config = dict(
    num_key_value_heads=8,
    bias='none',
    parallel_block=False,
    init='trunc',
    init_std_up=0.0856,
    optimizer='muon_variant',
    learning_rate=0.0176,
    lr_mult_o=0.691,
)
Each number is 500 + 40 x the weight over its row's rms, rounded and kept within 0 to 999. Layers, rows and columns count from 0. Numbers have three digits each. The size before them is the row's rms in percent of the matrix's.

# layer 4 MLP down (transposed), 512x128, rms 0.227, rows 158-179, columns 64-127
163:471529467537466492521520511497504462498487508452473541530505504535468492503522502532529487536509459460416500480521544437528484469453523534531458508540509500576436530430500532476534479519523529
054:411471525488498539435509519475464524572476464499545472561437457515516478538567508553506463518555497429468467554526514516532485492475531472457471432581491470441520581521499461469517512472471528
183:493476453506471472490515422578462451479558499495487445517402528494467535438438512482486495514517523551493440549465560528501503499498548563515495523523477509541517459482548493509565455433496502
056:488439525465470514560483523565491443503480440549443540544470546478499474481454505552483506556534475520494508520562494531461475469610519501500454519593549468585535493509576461490514465505457499
071:480504501449474482587507536537520482477470523463541437544483497524517530518535551486565486461497459505546467497462463452496552430454578510522418498530496509425427434530502470480487438469464576
067:512479456549461458478472398495475484585507489463546494470545507527428467481493486546523477447482517465510524452468527517507494472468489527488495426532486461480441510436511527583466550511543449
044:510458496492576434569562469562504525496500452528454450453440474515517532565493545507518433525545471461549553544480522511506537487536467589431462490497577494520444566553514484510527438533489409
172:501474522440507419557548540490565594564422552474529464529494535529494505481448542500516504535526487472465458555500516523516456425519507483528444465511434515527486462581550460498495467538477503
052:470529442523489464490540530525544491458519480529526507522515472545486591531515514533439512492537522524522507516534519494462509531494511451472550521551497482501449510495426490575494494516496516
155:458473491552503513553505485372449483437466482444473524520542445451504552529516526509486452533492527501449535455469507481533456510504481495388387493480545441549481467471498522517544508455485509
156:522524537455474524541577506390444516533505536557549530506471488466498532444500459487554543424453571522521439460467549489466536440529469537516541542573560497577517453499436498507512418509530466
171:504535447516520518420523539411492572551490491506456502525509471438481465476610480516579482494527564517471514508561492473478525509483491513509545477472482545478571487528486551468476506556482517
061:562538554503513535496499447466474431506494562540500537490471450507524558488517471443527497457519534511541527515523574518509521543547534525433477538556480513522520476491477483551536480468516416
151:571455499537454465524489453426376455530492557535458501493598504560506484507595464573501523488536467448505451534553510510500490534506515547494468505524568459435555526517516492468525505448485557
074:552540490502481579458527482441485523512480519569396549473459493487539535480512473509455549502518541511567535523558503509509498542459496478521568485549507477498494402512495464467498533485414506
117:521461568479501533477563396481511510552463476552486482494495545577454539467452393485502501580491513516514575470519543450516514503504460540420576531541503433580584447505495491500523508495473546
147:465545593511524444459524553450460464502496520494461508479512468515496491456519517492545483522496563487471533508486435430456453521560513540431482537521605474530498521524449515571476542456529532
050:483582525563464502510440541491430590413501502530505528449422501443535543472527491539412482491438472542490509460481493579448513453520493524569453503513510547458478536493481442460465420449521412
169:541577557526578456516535456479494425521507489488424419471549531441524475424486508524465443520530547442512522471498558521439483465481503468447497495497508561467458491527481483466534505550454539
069:480503452548447477481558505459527456456475437452526541561510499489524620524503414475476546469461525470558534554471506548510537543540489448567469502481466530492525495508496465441420457555396538
077:532441459517479513544568480476479478463576531493496464481516580512548517515435531519527462587601509550482555449490487544447437510484431481528525520598494459535537581499474589472493475513505526
107:496511506440442408548495548545540482542519579566552558525513459492473468450494497452529470508585561472443446468488535484509530486437541485479484534557569505532459484551536408464552428522507516
# layer 4 MLP up, 512x128, rms 0.262, rows 159-179, columns 64-127
047:507526481527498497491427491569531528508556477558497483478533597440490441469516475468443499452524499510571468513472536454464440532509491480544517464453523432477511448542504419527469433497445555
220:484525505527534528573583515552537521570485545606495489502525552521478550489569551475463458512534467494488500509536520450524452430513539461456499493475502567532475503476533546510534446514450514
043:495609492481532577509549562545586477489496511526490469450490597497501514479567442527501473482514538501496491541470524500477512458483439465514524480473535561521574498500540520541415519537512454
063:515509530496491559403478523558605453536505507472491528472531552444567496503542468536475464488465527571421541529487499432509522497560472519480532473494533519563579572455458465477440538600517440
062:522490502470511529478486560559507494506468486523463481489472500544480523532511433509482493478507521442506446545476618499446440481483482436483559501484460482576547509500456438500438527525494448
034:458520470524540504448631560541567511487445480493538507536519498468515557519533459491485480451472544492522534489443555500485499539473423504512486510428566562501575547503512500489394586457466506
202:528468415503532494448506441472468556427361524490565507497466507469505464475513474579546578455496541560576541494485478427500473568501490561514448442562529528485501529523543536474496533547528545
043:486536534520558449503519516559515435494478511505521475487487529488486487476515442559456481413452527464503471513546557541547480476555396496552518495487476460463546564487482457548455546498452449
186:475516469520424569508461552492527520531528478494414508468457484442439494447532448512540436452541496550478456493421525497508451501476470478450494505499422451477523476464454573526453576508492532
185:530416445442488507504474469431477464501456462492504489526428527444471484449500431488554469501577550578496466493453491580491474525405537540509497513551412499498473429447469455510422511502501455
179:536490498541481505404444545514444536469515474456504487525537507525541496486496547482547488508564461543510472463572544522468452486412513493509531535524480471491448461487527572531486515586515474
052:523507467586519513455511538564474501509532418502468492520498532468519559496466481524598493502539433547529503520488495441488530478503506540535481525469512444540529539477462520476463552538521466
159:528546527446529508431595495483508504562518439534589530532443520519499509481547508496623467501500497497549456467521542489439540559563453490459482464496469504484497456490596508475435483470508528
065:541523462518461542460433527530516461527501474558460515442490555443515528531543525436518458465463509564478479521514500510448462481501429458431528497435538511474535547457489563524470484541570470
087:566550483487506494442467495482480541501499466484425487527467503468478449476491386559481433441492498418543506528509569490493453467545507501488551503501490418563513587529530493493397464477474493
181:495548521503525483526521535586460545485502459488516518487561531471504464483439525520496523468491555516520459480531487485458520573473568525475533550543494517489522453444496496494514495566498571
040:481464480511572464445508524511582517573525445499438524409514559467465518529580503501504454458430494561473488578547501478476544522561476536487470480449473511527487467584519481516457562514510441
177:563545464501496556476533527492503521497509442522536468518500529441486421474481545495487483507517547490478482478472477470520497530498462564503455471455565463541534510497498516560465588569466447
060:487504542477513492451495556546536528574539417492558549466454501485553476461542538557484548434563529544467511495464569478465487524498484480476460517453500480540514494566455467478400512509537391
068:515549520545591462482442540577573523468501509462521487507491474489427519504550514524501507430528463468433532509463521461469549389476465489515528511370521526503520485508441472479399574482471495
070:488526451564559551448516567543477527526549446474506481502470516425530501510495521525506482501488448541511443459495493489521551518468507476452569541511437485517528556457519481519401511576501517